{"n_kv_head": 8, "norm_place": "pre", "norm_eps": 1e-05, "tie_embeddings": false, "init": "uniform", "init_std_down": 0.0609, "schedule": "wsd", "steps": 4822, "dataset": "wikipedia_en"}
Each number is 128 + 24 x the weight over its row's rms, rounded and kept within 0 to 255. Layers, rows and columns count from 0. Numbers have three digits each. The size before them is the row's rms in percent of the matrix's.

# v: layer 3 attention value, 256x160, rms 0.0425, rows 203-223, columns 0-159
# o: layer 3 attention output (transposed), 256x160, rms 0.0526, rows 203-223, columns 0-159
# q: layer 3 attention query, 256x160, rms 0.0423, rows 224-245, columns 0-159
# k: layer 3 attention key, 256x160, rms 0.0426, rows 224-244, columns 0-159
v203 094:175142158106112151112193153148122075109151138137092116191139131119084086090105115142135112150100133108146160170104115138158187146138136132100120113098087150135135142137149158109149133138153128151114137123128098094120129140128103094137154160111083110157123085142136105084119142101124138122127116138176112125074112076161122126118118129154139144144127145142090152124140138119166134151175098104175144106088146124118149130116098137100125109130130120122096094138140121138124109112093115
o203 096:148126116116152110120065090088106144101131123087122106124152140163186147127114091120150122143134137149124173116128153116103110168148064131163164142113134176140110130120139127171123165141094134097129097157130131137143132127109138110143108110141155137106098104096109158163137098183143130097133143095141145156154129125100121148120134124111152119073124123122166147088116147129148138109085113168092130176189129133132170130131151111101162122125138110162157143146114152144154132134115130
v204 088:126109112124074095095118081109150127144128132101108128124150153143166112145104122105104124129095101126104141156141107149106120078146168155134143107165113132157107116147122151127172152159112124146107134077138157094173114132112136103065156133123089132121129178145099143156125115143136181122169140102152073111137106134122122116135159164161113100104107136111142108142169166146143112113157128149128136089117143150136133117175125113107121119107134146142142143118141079102145161095074147
o204 083:097121162118149140096137193118092093144120146134128149129088113095131078124150124144160133115143185125158136132103140093131137165128116123134104147124155124103122102163133127140110114135148138107133099183147110187074158135142121149176132078150156145125102116127090135137135130136104097149085107142095175137080125127148078149134138118108153164100128139126144135085088102143141132136085099091108106148123120110129112138121106153156139119142138160115115152161111130102137101172136127
v205 090:125170135161132131134137118126161128152128145072117120134148191132134142113118121141075122132119114141130107160116118132138118150145155166121140130115133150140130123127105148154127125118145116115124090178081140104133125061093111075141120108132134151157174138183085138096066109181120092106134105119082156179136157159118114078140102132117123150117128116121102124127116148108079127158122139143114120106151152170143151101132128094108108113129131167107160137137102123141127116169107155
o205 085:110142138094149112151144124112111115143133112166164143167077085107119101117132104108163115131124140118104094121134123115101134137117104089131096140127144137136138104142127103101096112129112138088123112086123103136073139153160159191117140139134133130102106142081147159120166106101127144140109139136174114094125140076096120213110170173143129136123137121131143084145139121120145130141150140087109134139115156102136125162129164127138137152146119084147100111117118162093127163088166105
v206 089:142108134142108117180123122116118159135129133102107108153107110137124172181156115136126160137068156095134143118128095079124109099144137138119130108159157086120167111101163121106114162154149168097137149091142147115139162182068112170117132111139103146107136157133076139115145152145087130097128131075155112132182089152126106159112150171130115132090137141127117117084095130165145146128137132139139124099090123136127117142167120107127116125139150108084129150138136120124119159140120117
o206 085:102171100166122137121137120147140109132116131147145157110118143106120083132115136114121122107187118132120144148137155183152117148120156135177126130122062151129096134163130165133146103102160116155125071149132106117094148064151128097140133125119150164175126117132144100145088114113176109168149115158079140097117161112146150093168109104125140163120160139131139152125128131129059146121117122095112162179107144124142134132112139155135105119158147116130118124105125137108143088119120142
v207 083:104124113109162107164156105108136147114142140117129102105169114109143119095110139147162168146125138160121151145134166127144133174126081192165121108112124108123148135128129105119100104144156108096121107126136170104089099192184118119125143131163105088104116137157099118084149150152108175112155138125157149110111093107169137147125124124103096133125090087109126111148088096120084142117145115145111121124097127147127174087128123121131119119118116085149133145143085096105117115163133121
o207 082:136117143112127157062130122112122100121174139141126180138137127130092158163168134141114110100131139135115116112121093155139122120137125095108159151147128156140107142120094123113136123110119110121181138159073109149155169111119122134109116102110126110176083115093160128124104130100117093130127157118113124155103187148084112149110148148156139105136166134140120126091157139150159113155108112162128114120149106117129114208089148120172124161147122125100142109107153168177127129103128099
v208 095:098118103152117134124133109121145131109095122135123083100151129095099105086122173133133124126117128137125149122089083126108111066186166140086090076133159187144108111120117139137146111132166138116143153145144134128095132206088125139125155121131137106149149123142110134109106135117103127118190102123133172130179125154165157119142136117107104129105113128139118148121129106145152114125100156076127139113119116122111136110150112080127134106093148135153091155123152081114110133108115163
o208 090:143148122097159142134111110109098139178154158145135143165120116104139145137125087109136102125131139127142170141093140086113116169104112140159121140161108105173157141178132124134087114168103111150139126157094139115128121106112104145139117098112133181104140127112161131115132093128136134149076143140153132126105130139148092128140142119139164153144149165181115091114122187132074150107166106154106167151160150138108150167073152117150157129143120133136114147139146134146134161152119078
v209 107:122112059103146116132063141131081104124088131137149088157153123091158164115152144113119108125138059101091077101160122145144129128135146100128154126141138178110135112133098132102117165124142145160160121147159119158161073117130117113112152163123098168152140167094081145117107141126120117141114133137092126114147133136139133137129102138111104111111152099071162097135111107127163113106114112138154140116135120132154139141126109132164121123086126131112153120114152139103114081143164103
o209 104:152149171161135146112174170127135157138102139142107154132120132101123122142137115123174127119122153124167157153134147124129163124080131124117112107158111075124119135155140102137133084106135134124115118145136154095100173147145160144106100082161147096090102085159157101156126122103129122120118091128155152159091131144089130098128122119173165126156086124126082172125112151129075126156153144146111099123141150133121100113164106105131121140120088150107103113142122110160168160129106084
v210 103:091126149153085133174066137107147147079149110120119149120148128084114117127129132133119117090131131166170152114125134135088081090151130139105113092154132115161109086108130126128153130151144125118125148136132150146095156150158103172130104128159100104108116109165100109088103119115146101117186124118134129113163151122138143187137136093146109100146119110150152090119114134159127139138101145120081123168129118125090143092142148154168118139125127148142103185108129106134112141170158157
o210 102:110113105117146127102127098141091124180113139147126107129097131163113138114117144114134120153175170105105104115108112103131106119116206126151119139118112102110160153133117148138085131129095128117161121113053106114136096150125133116149151118097148166177165154139180126134121158126131133154079117147116134121080132172137156065135115156100134163138146181169138123121147112155084120094147122130164130084139158145135105148109107086119128135152117104122133129122143139134121139116137105
v211 092:161119146134108102154130104099175141130134160135139178155170074090153132116094160102115155149135163110142127078087122142123116116136143156137107085173089155093084084109139106132140126158145137151170148152125122128136123091144107133129093130156149128094130131107129123107142106074161127175155182149081140114165127121130147139132153111147121092119153114144125110147097158128121117104145108154136134113125157112139155134132173143149130144113103118129072133107104122116106102121087142
o211 090:113119118131127136111112110129103131124137088145083080139136116154139126117143121150163156103138110123134112178111107084143144147101120145142121150090146128140170162163088133127109108103096093129087110088145120108101122172139137159099151069127113146175125090142142125141129175113092095108106067078150123162111123159142115124127138123121124122169141123160106149102136128159150146104086157126140144127125085174085098105139116106160154119137138161144156110146168119153144136117151138
v212 089:140114122115106119153112115159104139120139147143144148081085143133116094150119165127120217145131127145141173130131161128115099123140102153130138090087116110129105157147155131128119116100132097073125091116086135153089122175133131133119075102130129142083111146139117108181110100127139121141081108129142113091121133121134105137150155109113148148126120123172141118150064151098125084115138137170140138123121131148154183155136152162108154152124123157159144097128160135121142133141090121
o212 087:118117117111138139123150127127156126125151126114161113132146130151123145089159135133107080108114120136130055152089052111123159108130129104130128162159169123144146095117104120100115141142123149134142168131132134123148148094156124116120163156124131110154142139120159156111171131121116162093181142098092144174153164120150126136098106147112095101112154121121125150126165096153111157150133096118151122133149086154103035137122151129142126109111150132097118151121103125099142125107139176
v213 104:130142125187136121107107132149135148173146113196162141165099146122153119097082158116123099122151161131118133170114096170125140167109133135101160143119091135140118136196144090138133097120134146143160106184090120134149104135123174138093121105141170093136117097133121089136103118118104149110144143107095161132086156136101093130122104084111126115118143103154146138153153108148132137140094129104133151123113157152147108113159117137096117113180116121129105087111136146145141112119149110
o213 103:194081151053126119151112111109164132116121120130109123109116115135125131142153095134119168112095097136151131075157130140098132070148101144118112105090174167116150138106112098122121146144125135120122130076160158120080121109156095142136133136112093133121161159097123162118195135148149128155126127145114099134148102094117161153131165112157117153130129117122081114103105142104170166115170130147146111115130137132104155141133127080148133158114137116129149104142114100146138132136102139
v214 094:085153142157104162122171135127164131107122133108116147094139107131131126077154111189127118141129157130138179113120137085130139163164130113134088100102116156090119121086133107149140145157170087110117160111118130137102111078167111107098081166141106153149133104125142117113117140123151138133099167154131151113112083108135119156134112117127112123174102089136128131160071172113102139084134117125128124135127114122120177155094134173128147120109096121149103133096141161134108124134098124
o214 097:151140120090142127172112067111094116132144108129132108159157108172095159134118158094158126137108101157114120145128149138141112120121103096139143126148112121193123116167120175141131140133088151122132119128102106145159137153119133132130131083124163084134131117145114132116137127134126115106143130058154131141127170136103124110129126134111114127119153176143137137099186095174141131138082114162093144089148111120144069101140152078111133129140113121117153132185114112161100117093157113
v215 104:155130181135146129141129151142114120164096114151119115112126101056104149135073173113064141105119149142154109114102149170137114116125129159123136076133123128115155146106107122097188133153093143103132132179115165126095129135109190151164109144122149090109114116101105108102161103100143126112106106148109103135140145127129122149123137100157163109136092180115125102110147152126137140183111125101150110155147138130120173121117149137164118145121151138130109127153152137127140132101160122
o215 101:109116108143130142107108097122165119088125112105172092134131144171163096082154109115141133127143141087125133119137106064099134136129130124136139146086167101130164161136135149145079113103150103149138118054116086117150110118148069164103151124137122174176167119151175131155152162124145099116133128132089152145119101128140137112095108096106078118120133126135120156146108127126149137090134157168129145110132160142149103102109101149128130136115124120122149133097085131120158141133125156
v216 106:095128113113189131133147113090098152137125116128136136116131071155126126106110121083132068147153121138154136104137134086122154171103132121164149157113131125101167085138151159151140108118133153142075126102145110119108127116159157111113133074113107090080114114099135151135120126127120161166124167154121148155129089121133115114132082131131108146143113144122115111123156099184082134092080115145132120133142114122140099141138133132129118094136130138105161160119159106178151089114180121
o216 099:107125165126117114164107116178156129129131110104081123122128171074092166144170155160157165120119126137116139086154154143175111096169132153085139091124141094146096144129104094081109128101130117129152152170149127138163130155083107103138116171142142121128137127147108093133089143115157096117141119148165131077148144126136103133123166118134123138144137150115110134133139149093130081155158139089152122102096165122137157134100114165118130132116133107153124110147101145160115167148110145
v217 101:124137123132133133091127144120157122166203119103159130151106154163145131066103139151132102129084157140151162195124138120125141121151123129078147143123111096138140135144127136111115152156153113121128104119120100141142140166117140135088129081132116151089118148205123130114130114108115113123098107116136111150105164108145132179154124141097127144098101124111098139127090135144108092130095161146148125144103145136142124130099104124130154104130109163119132158081141189109123114191138140
o217 098:152086133076147094132146125130090155139120133157118108132123139137086123178141151124132143123171103108087133108140111103108127088117148130157110111117149147144111116100133119122145093094143143121154142136155149143133127103148136120133153187131148127112129114058125157106138129171161165155162145133128168093095090138092113132109149115139119150109149145144169082109139093127108174137131102102126107151138141093071145157165158111091127155115192113128127116142118107144148142089129108
v218 106:154186129143126170161153131114154135114181143140101066123129101112103140142136161120113133111145142150156124138112179133122132084120117196120122117127136089139111118134157125114145092107171146124096118118149163121094165154116095153128124140115128068144112119155118127099129116132121101140175121142152105160121135102169142171145139115129120150134130176159155100139096125130174130132129094110129142122129059117081152104121121110154121127138125141109125112150090089149117111099155164
o218 103:108094111122098110121109106164102102125124125110157171123120124156146115103161108137131118106133166096095150110150053101113120183140147127119154113137108171111139136146143161149112170164125080099139147146080122149150123081110140108152133147094121200125136144127148106152116108126120142134093111112106113108139130160118128116115110152118144099119140130123121119118171152092103132091134161132146176139116175107146161156109148100126155106110127090152122143096190146132150159131118117
v219 091:078116127147120145111083162134136098133096140126100091085123147133146157085114107131202143137109096110125135116101129145125122099112133140113133107127148107108140109088120124096137156131135126144128089154127132150105097121130075119164093143074108148131122078154158088126169130091077162112105095133134107105135109140145123149139117133051103125111142128125130142143094099160121131143133081118135128103125146106133161148101166160145153122149131173135112129130162174139102147104120122
o219 085:150163096131102146142129083146112163161132091135154145110131113137131111165115168109103131129134167145145141159148140131118143140126158086121125136155098158169122164132144126148126081109101136148172172107136104097189142116129158133070148129185094106101166139117115135139104087110149067144128138130128138128098166131126162100129093122154127176148080123147140120126127144128134134144127129134095131163134130113070134102138117105094112125112134085115168085122131085129136118134127108
v220 106:107125129125098160122150127119128110144084143147094146132150140102103133104156129151155160137124128100142111137126135160145120109133122143112120121103128109102132137138164097108146151157130159116135106142136135179139113099113104111140103152112118153174116095138103109133137117120123115146105093137116152135121132124173128136104166157053137175133134098104116134130064113064148093118144098098131148102085133133180142180153167119135151132120174168115097113108123202163148111120138109
o220 099:161141098129159122145139140144147146134152125100194120118103082156122131157114127095120111121128152156134129142134139099115138128143122100125146123128119147172106146144102168137177114110100108153109162100157089091120154095159152125097129101164137105115137110118121151144128125109126143140120129129161100125174149117114154143127094130168109110162118160154141113105158173177112144115116134158094114143192097122100116085142115105086088110097104134149144115138098075101134176091105127
v221 106:125129131110123093113149162114144108131117145060139151165136200115151120143127143161121106114104138147079143106105137081123114129103152157149121135114103110101103123097140127133106169175118141144116126116125102156131134085163118132159163141133148137091166105090109095139169123093140080138129164122162081148161125122126161122143139155160117143110180166085125150114132107132138130137169118170122094098129133148123133137139140130147073137126114110099115089112117157128120143124079122
o221 099:151107099181105155085131123139102114106115117167122104120111078148137087114098138121110162181156115117135137172167121155194171173121137115129132114128132142115147122141126158116165091118132138122143096123141135102130120175137133126071119123141124146128092123161142186138082151160110117124128133106110169130105136115131124142138126120118149127145078110129132097164138142138090091139058144085129143146102127095113135124130096128128177132133170123143102106118133137121103105148165133
v222 112:107121140120121174083177106153142066117137140128094083116130120145104129115101111156189127117129145123142065165134140135116140098128106122094130130106131089136158129118117136098113133116123094143124084145115114090091125110159114120181134110154121115098142116162167119162160143112118132139158109118134138117133087137123163103136158129110118145137145131130119144107139038120117130151165094090138156147096163136147113150080146116104122161109114112130101168152124138085113130124108129
o222 108:135162106109138118120101151113107163132129088088156169106141130130158132148098130121084123118133112100107165131127121120136134156126119139114120153133102169117101159101162085140120101141128134152145186154144108118191140137132136106118160134125105110114126137092149139093092099101101117101105180151134135128117129152117127136146088125115132100124100093162184092169104187146171142113102156148139108137150113132114198104156134125123136132149149125150194095103136116129114118138149126
v223 112:138102102127130127109086160111126102099136106082146128107137107156145136154111114144156109122146109165119091109107087118135116092135132121149156137131160139121137151129148121121136191098155126133143124144148109112137097102145150112132110112122180172107134076126127146155128139127101127131167126100136160119117124108125188158169091105130102128127185137106108134153180062125111131146108137108133090156185134163135114120127141132086153088080103133158168141142140106139157141127093126
o223 109:116137140131125126108177091147136129138132136191067123139140112070131142087137108152138092117098127097100189112157156146131170153097126133090110112153114112138124139133116140127128074131094137154120130144125140127128147159148118130136132172157095080122148163085127138088143104106119117100112139149130102153126101130135079103137141154133165143144078132144142095122086159127106093115160131137117137099089134101146167128125083126129129136144128092104110158111087153108093122132156112
q224 100:110108140133138112112126157120091126119158093149109115185101085124115147106161077127160150137143175100167170133128112109140104167118129118146128134152119135132135124163122159124072075088114098138147106085118119120095144171162114137154150131129139146120166140144171103129164160131152136111119134076129154148125136062145119086104150144114129112138133138121099161131158102118123111123063147117120155078116138140167131132143102133114131140101104100128100134141107119140153157096143151
k224 097:120106144145137097108125176118093137125156105132149110103104091113110124098136116126177145119158135108175164167137136139090085173068132117118138127166105126145157102158138151146119101111119103136118094107128121127117135173137129124121175148133114148111167103130129114143147142160176157110124116082113156116128171093122124112111156129097131112139125145089110121081168130087132098129081151129139136088126103137141118130148115106089155109117102099100073124109083113123143157100130161
q225 094:169105134140123123124136084140133145151137148144100076153125111155167127070126126164165100158117137135142136146127171143158121151112170154148116150086076083113118099179105159141115114155107121135116087110145137120099122114113117121168095149153146117119138111085110170133120091144106161103111104117137100166146102119139093134145145136116186161136111137145155123129122154133115149079106118155109159134122143158134132089116160137183170108139111128131145156117114144105121147144172117
k225 096:138135119143129118112142108117089157151143106157109099186113110141158111089162117134194103154145124143145106157143143163129158164097169150135125129143092104147162137191107158150141117106138132112131116087114110109139128101090145124160113123136146118110122182109095147123132119133106116116099117124133099152148147105138121144122155127131193133169107142158159121141128140148114094110108100107123143140117079141138108113100168169161154088165089091136132142083140118115132141173132155
q226 110:151164147153100139100115121102167130091125090130160191126128116120146133139134146108135146125110130109070110093121117107111150170135096089107147100146099147144078098119171117132100144161152161116116130090114141131118159147162128138145127154128098135141158118153110113101163139122115149096099113092118156146121161121131134112164131115106081095147121127075132132099099117131138119149133184116139138098077179117178145150121127163109122142133144097123128127176158121112091136119105157
k226 114:126139144122117118116082130117159087139107097132146183114140126125147113122115153116119123109114133127094112100144105089127140170117076113106150096158134162167062111126159113162104153164135163106111131102101126122141127126137123156161111143139071151138167135150135101115152153184109134120101122117147158125140145139129113099157149121100101097138134141089137147093124125136156148135117193110138169079095147153168142172128131134120112112123125111141111129185139123106101106096160104
q227 112:152127136105130136154139145115143083131122125123179117108125121138151127135109105107170103157131143102175176139129128157132096133109155156105133132123085102155171112138144142128111115097108148102136137126115154135137090163165088094149159100081160126119096179156163120091130121150124126137119166115136151136137136115105133127075151088140117153120140177145147120107158127134088105129091115130152178105165089108154088106137103107138142141128101135118131126178091141086096104095112099
k227 104:143131126117121126142107127120129149099114098123166124112101121148128133137115108110144091154133145116171168136116176148139065146098169159129128120085093090155169103135146135121106102075105121110119125107124129171130116164160074100132149126111146102149128145134140134084125105109083129148119143114136134145154124086130154131114173078108118139124121136125157110127161156103090115121102082129151137108149093103142103094142131139087161157115133133136100132194067153114118105128105108
q228 084:129107160138127134075123105132129075142120099114112162159081108122089124128155148132124153137099169102098154110142114121115145151180132087116116156102122092145126155104137162146097098130168112134115122141149105096134101117152114126119105170127168116142115123144115121174138110140096137087104116103141143134149158127130068129146175092144084112146102119115111095116111127154105100088113112070140089122154140099152124136107095117116128087105118108120112077127141171112142100144146105
k228 084:124112176092131117103077117118148085159120149126134155141075098072138121095155108149150128138135153126103138115118093123114122107158137099096108132107120104135086161126124161173100073129157139125147113120113092073113139130140117134132126176141144130163141121114127109192140140154115155119102106112160172142137116143132117116181115157144093142107115139120108094115111093145105151078116141087140103128132149145131132111130083100121131096120118122127096073132135173130120127092107118
q229 099:083134159145133118131132144149150120167130119118144105126151135154159109185161133144123122131129175144152118098091139123150094117105114113126146179140127126147114106135103116098139104118143175105088128120062140201162115139107107128144140124157160110114109146128099151087089130070130136095119134180152153118098137148107094141089138122120113097102144119131161083112129134142126152154132068123111128110108154124134136132114116178154174151127133114120155165157128148110117156125140101
k229 093:080137160122132123123122174130128151139121118128118113105146130138152125142170113161122126129139160137153138085099147109116133097120134143117122175102123122137126138133116078156102103129153157110098162132067143169142125134104096123132151124114120141114083159133105161070082144107169116089134137190117152063104116156139104120106113155143138129104128132104130099155124138126144111154155077094120136152120147133133175136118112167143162180134138117113127185129126104093090158142120111
q230 102:107110122112129102140097110129150119078161103123139120151122147100127128101091134148121130121126139112093158074164144088161110106146141122116158118114147155147091135114076109130137070148150135123093122103126136117168124092149100128149089165115097125128136169089120149153164144059073133099160147126137107105160154117142114124131145154128089093110129106101115100126126183102127114133114143130146115151161150131122123167129105117170135119093112109156144127176130119133129150144142187
k230 103:117093151107147131126089137129096096140169126123117131122103136116155161117119139160098129110110141134134171074174121076123118102135114120113167138088147122127111137105078107154123069172185117128107140104122147099147122079125136130171143166104105133130124118067102182144153127100116128116144124170137124108144140139134119154129141150132126100119121118138112102116101155111172127111157130135103128126182169142144154144121100102145091067120150129159114129151134093105119159137153127
q231 106:133108169114133120106160159130118106109155110129154166136101117105122140101168088113120126115106118148147128170089119159083080095142152109100113146116125102120129149131103092104111100090136075163115123153135116074101141114119118089116145105133135106180073114144135097129158126126078101137127139089155148164135147137116133151156132122117137115155139175129129130115106138129142149122120168150156146124188108159100080125132110134138141113121098119093130074104113161148129116135123181
k231 100:111113179120155136121163159088110080091141120125144175117090152114112116138187125137117134132111158135158154124077144121098107098133136120108083132119153095126123113125116108107112099060137080166159133153152111087119153135115105099097132100136150129152092106142119132141158139142112129143125142083136160141141146144136126114164128093140117124124112148099128097128108185104147144100130154141132126118172102143156106112092108135116081106113142106094147064115106160143127111124138156
q232 109:173125124111152126114113090095100120160119143126115110130165134120137157155124149108150135135124084114138114164098116122108090139102125169174131104132154079121139115154106090138127149130083131103158127167172148145127150107127144091118133086128119117145087141115143101138105128137079142164157139127129113146105137132113107132102157133142131124140143152161171148108122103116080152146132143145101139169171093100104052143159150088132156160150138163110122112162164152094146094145133127
k232 097:174126135130135152132156103123082169105137113129118124140159126138127131125105161114138158124103109102158124161128142095095110147123170167164128124124154110127098138133125113135104154121077094130124115178170131200117138101135142096119129084161130120140093101136108119100128091140105124160135102117139160147134086106163106132136135116138132114155152146148134129173122113126080139104149121124129126165202107137098079139132157133143137134116150151134162106186112163072141127156135119
q233 083:128131125095120116133148150135117142109101150121118186123130136117086122136119147095118174041120138114085151123151145114136097127106112124116117102171134136122123130156151157099098137112116123162148145124128087134115144105132138142118129146112102158111075119081123113138130109136138139139172125131100133122118167062137107128165129117117103122087135112136101184108158148125142067148088132104093154102128151104127147136097132110108130104093119184177100127153123138154135105161093106
k233 080:119126114129131088122120147111135119081105148131156139144157082099088100135086121115114173092112142104081132135140154091128039103118126103126138118186115105117136116154122130114153135146137120116112107137136101132103122122112122144125147132136148134095106127104147103146133115121147120144166131149142107090105161087169099145173108132132093120085097092143113173065144150145141090108095137142122162109135146118110119106144130129138106103102084154139110146154137163128156119170117086
q234 100:151143129145125112124184170133122146092130154136169094135103136187087154100118124171082147122132144154122113167097168164155123112134137141136073129130114121106136104149107130134111125086145127168115110099117105106147106147110083135120089092119126148130161117127165154139086158131109112114156136099132130155115143153152126129179096112111102129117113126123108122091147183134128091167102142141123181139087124150086130115131149106123114151119149166145185130138138101124119102105109142
k234 097:152125130133147121141173182122098177139097161139183108162146126139126138096096120166098117148128126136163103172096163141146077130099142173129126140133148129086140087147118124122130153114141130177186119089136110071129145127100135154117098090118108104132147116121153139137121160145111140111133152112159115155099143112132137113151113126099122136118102162119121113099119167135148100109125179119119162105134108153089136100152126089108114134141136186144125111160139085108127115099131100
q235 104:146173157111123121160137104148115141168134121125126141097179160092123138154165157124140138105132131123126120152123158139119110129121122132128048139109072086127133120147111099114136137073159156123132125155089139133098100142096106113158143157164136117113100134141086126073125073100130136144160122154145139117126126151135064122110114098191118111124146143105149145134114138151153138159146095145090150118112115135122116121074128181160112098111132135153116166100123146113126145140113111
k235 105:121173133130142130162149114131131135145120111144123126121180148131131125113155125149134140138121113103121120163129151150126110101159151110099047154113113104134128129147121111138117127106191147124143164167110117108097111151099117100127116127157118137109089137152101142088140071107140125137135158178164157124141145147166092122173081105159131121117144141116134165157154146153118162163163093133132133107122170129102124127115124168144117099114162130119081147067137160087095157149121111
q236 112:157108119152118124144077097124152130117127095117115135114165130140122109103154144119121147143132091084160149176204109126120113134137096151134122131110150121148135132105137160130105110109125122139170143142180116098096127164155121112129165157118128115119121120176147109100136109150162140088150149112139144107138108102137141134069147080143101113155110125092137192132143103169130153120103126122148145141140120139099104093130127119121109122077166141138067123062112117120137106102101141
k236 112:161112112152137136138065097133179112139127109095137142153167134150129122108166167121118154134126075096138120162199109122117110147159109117129115133094141121141167152102155132137109133117122117152145159151144100122100134128138139141116166160115137082096100125154129111091166091155178132110117155097098146104130135097139171136100166114145122103159133107074120199149142079148126131131112127127148131133145114132117081111129134119109109100106122128141116107071132117124132137119100122
q237 106:159141165106186120133168187128147151091137145114090117111108149118082139178106094129082170101133131129117129155145151101128106096169140155153101110091094149111119164154119124120102119104122121137104143159124102143128118160142100123114140105128114134092105116133128139101118136080093098147114142141135133135099135127098093136132082121170106117097146150126138151119155136132145131119093145115099112111135122108108080082130115095076115118109101177168142132174140125092144107100125125
k237 098:101105142114125096142157194138140155114120122111103137137145145108069134172126130115114170099127121138128108157132136124135100109155119142122053097069124138130169134131124126117111151097113127119102149148121093121124142133114139138080144086126132155084126117126134134102105159102103107126105130156143117106073139149127100105138082134157065102118144141128137110112122126126145120097113126130111118099151099144114092091163133131094092109148116188143127108156117104071130108144084149
q238 115:158108096113130121115170130114124151100098131146132093128146136171175157121121099146119151133115100142132130175118137156136133103141097165143135118107130154101119101112093130156146162121193110128153086094146115155121127140127110104151110076122117128151107108102084138125178166149142102107110108119133136164141137123118158099126136074126165163110127124103124087121107141138131120162114154121129122143113116115109111153184148140150108133144150139146164130186125060101121128135068163
k238 105:145156107124128148115115180101156147085106119114142085137164144141162186129114119128111152143146131152121108161175120121124108112109106158142147113120121122111123139126101121161167143126170084144148104085141123144117158125108148114139124073106100122123141117115115111111175140170120123134125114110142125151146117120119130125141121068126153176121152126123143062119132122134137069162104095117107133144132107158112101153147178153136100124100151151135182123171134064127125133084142140
q239 086:130135122162118129205127116122124132147102142146095116122122137110126147170103162132147127144121165128149101113138110129131130118103122141153157136145151134165138129111137180141141112140108125121121143123086175193169143103154130149159142149114183106115140143098086126091160113177132107101171119171148134130166149120101130107103154126135151107089138124119136112098152072135137118114136061133089106138139098094103127155130125134128137123135123141117115174189154127128128134139129068
k239 089:122145140132105138168112127133131158116115158127107103114145132118148136157097165112165174135134152126152093141096144154154151123135103113140164129134105145150096144095117177128146133141088128104100104123103144206155130130163150143142134133111153126145160139115091091114141116150120119143146132128149156096133129102073112083079141123115116132092133092117152135128174093133099136119101049122114114136134118081105138152116114121093135127128150161124099191181156134117140107137136112
q240 112:139148107101125169096138116122107160164099132114172109129156115122126154128110138128110143132125109109128106143111073129102137143167115112157124167142130093146120118149126132168168157129187169138139132136178126105134113163125109141109104109137136122176117145087155117128107095160138089145145118132114121133115102151181136161168159096133115150126125129142129119165081076160095159153139128115162099131115099108140123082134128130130115110155171124135135075145095176140111070151123116
k240 106:128147133102136145125119103130090102155087112095163101132140104157133124157142140107114142121123099118127134137109122145128128172155139110150100190115154100115093079135133149119146174159155137161138116146134109106108111157133108167121121129131143096159119163120143104132116122149149096117150116128134134135134081149170143159167113114138119168091154153138119097146102090167089163137117147108162101143158096140147160069141173130161130128145139154128144071122083176136132107090147104
q241 113:138105121078146100139052059117139075088125131116119124091091116143114163126127125074151139152115126145149132089107112146075120116135094114148158115119113117113148106117115096136130147137133122107111139115159116103130114137197132112128147142130088135123171102125134135092144121109130146162114138165137114074150111141122134139116147109162129141092147143139149120127135105098132115152140136109151122070123091091178106113114131104107120152099086161114129153127074157133115140123139144
k241 108:116137113108163126139060108132094082084118094126117147095096143148122163094088107137164102138081114134159126133137105141098144126135103125141141108124125170097127123137125082186113129144130139109129117112144136107124104163170116134104156122129100137158154120110144149087156123094122122149123167173132125084107114138139135144127108136137130148130144183146102115132127130097153145120168190135154130063144131115162133083136100109131116169134091144133095168121120138135100147142140163
q242 108:129162149102130123173111125138114149176087161156092108118152140128111099152092159110135092118122145117097107154120135134133142104094116129089135174139131123119151080138116143109152104138152138141134136156093172157102119149119135124127083168144160126137145161063114106113172126148139086145166154097127127137125123137132117114144130126106142099101181150121129155101137104145156103136135094138093128147162092134098139094083132128176170120168138139106106165168139170140155114144126129
k242 114:101142123111099137169131104154098153104133121125083127139137119163114111151107146131138129111114160131118104160133147119119142114121144137143096155130110114152144065121133164120130148130135141120110145136111163159109116153119145135116125149103147157095090138115102100124162112151181119148169149117136142131135114121129132126157124135105137086162173141097120156103129136153130082121138062105101118129176101149127141117058150166170181113142145155113111190122176156147137131185138106
q243 097:153138066127135114136119089121134136142097113131037086111130128102096096137131172134178083122147145138141125144143111118089127158108145118156123163105140142143154165138135129099113115144108154103141133140138136147120096146141149132117163143132144123097146120169165125137143096137171153153097132130127138096127126115132089099110087167088124112135156142143110135160133129165099108111166160150111122130141117133088108124126086148126187144159114105103133132103158158124168144133182111
k243 118:146157153146129098164129110093081143124119130165081097115146137127106075099125135143152101164151126150105127123125157128087137138091142145108101147124149111131127139130125120148075128147119164096170121143140126120144077151152114143137150132104168137102166122129137161177137111145173136130121137149135134139112111137135071088135085158097139124151123130144114124102131095129125170121161133119138098122137147123091147121119054094116161160166129145098068141092135160089147139119129125
q244 091:159101111124122108104105105118123106127077159158084119116106125114140162139118164121179164107148126160111113169115139158138086089175143142098148101105098128108106147121127170135143156108159133093130111119117075134105126117109146106165131108097153142140128124123123098155135151139132116189105089130160147127195134104101141103144111083156133156102120114120134095127125101156128134127120138096116118121150094082114124110109122119133126097149088176124148134158138097103118109179118092
k244 094:169070123142116087132122096116121126114092154164119126127161118127117116145109149125135140112097152180083142159142117138126085087144131126133142142099086127096111167114102146138121163094174111089125114127136097144052089139121155112142143131129134152124102091139096134099190132143150116173119136113164122141149126111096130108155105119149143149103089120135109096101110088145160129134118110100126099121142088088103146115148151157127115133120130170123118159141115113114146143183122106
q245 107:156163164145127113148149133127128170113112146158143091154147147125130141164096104135103201128141135106151131135111105102140120115164116154131127122137134122121134073108122142141165178126149085206118093137151120156117151143100136133144136149157118146099147120125086111098128148166156168106155121112115153119082087118132126124148158083121127129149117109121159194127105097104175153156115099128147144092105133096124114133122133154068104118127122167146138129137125107136111124113134150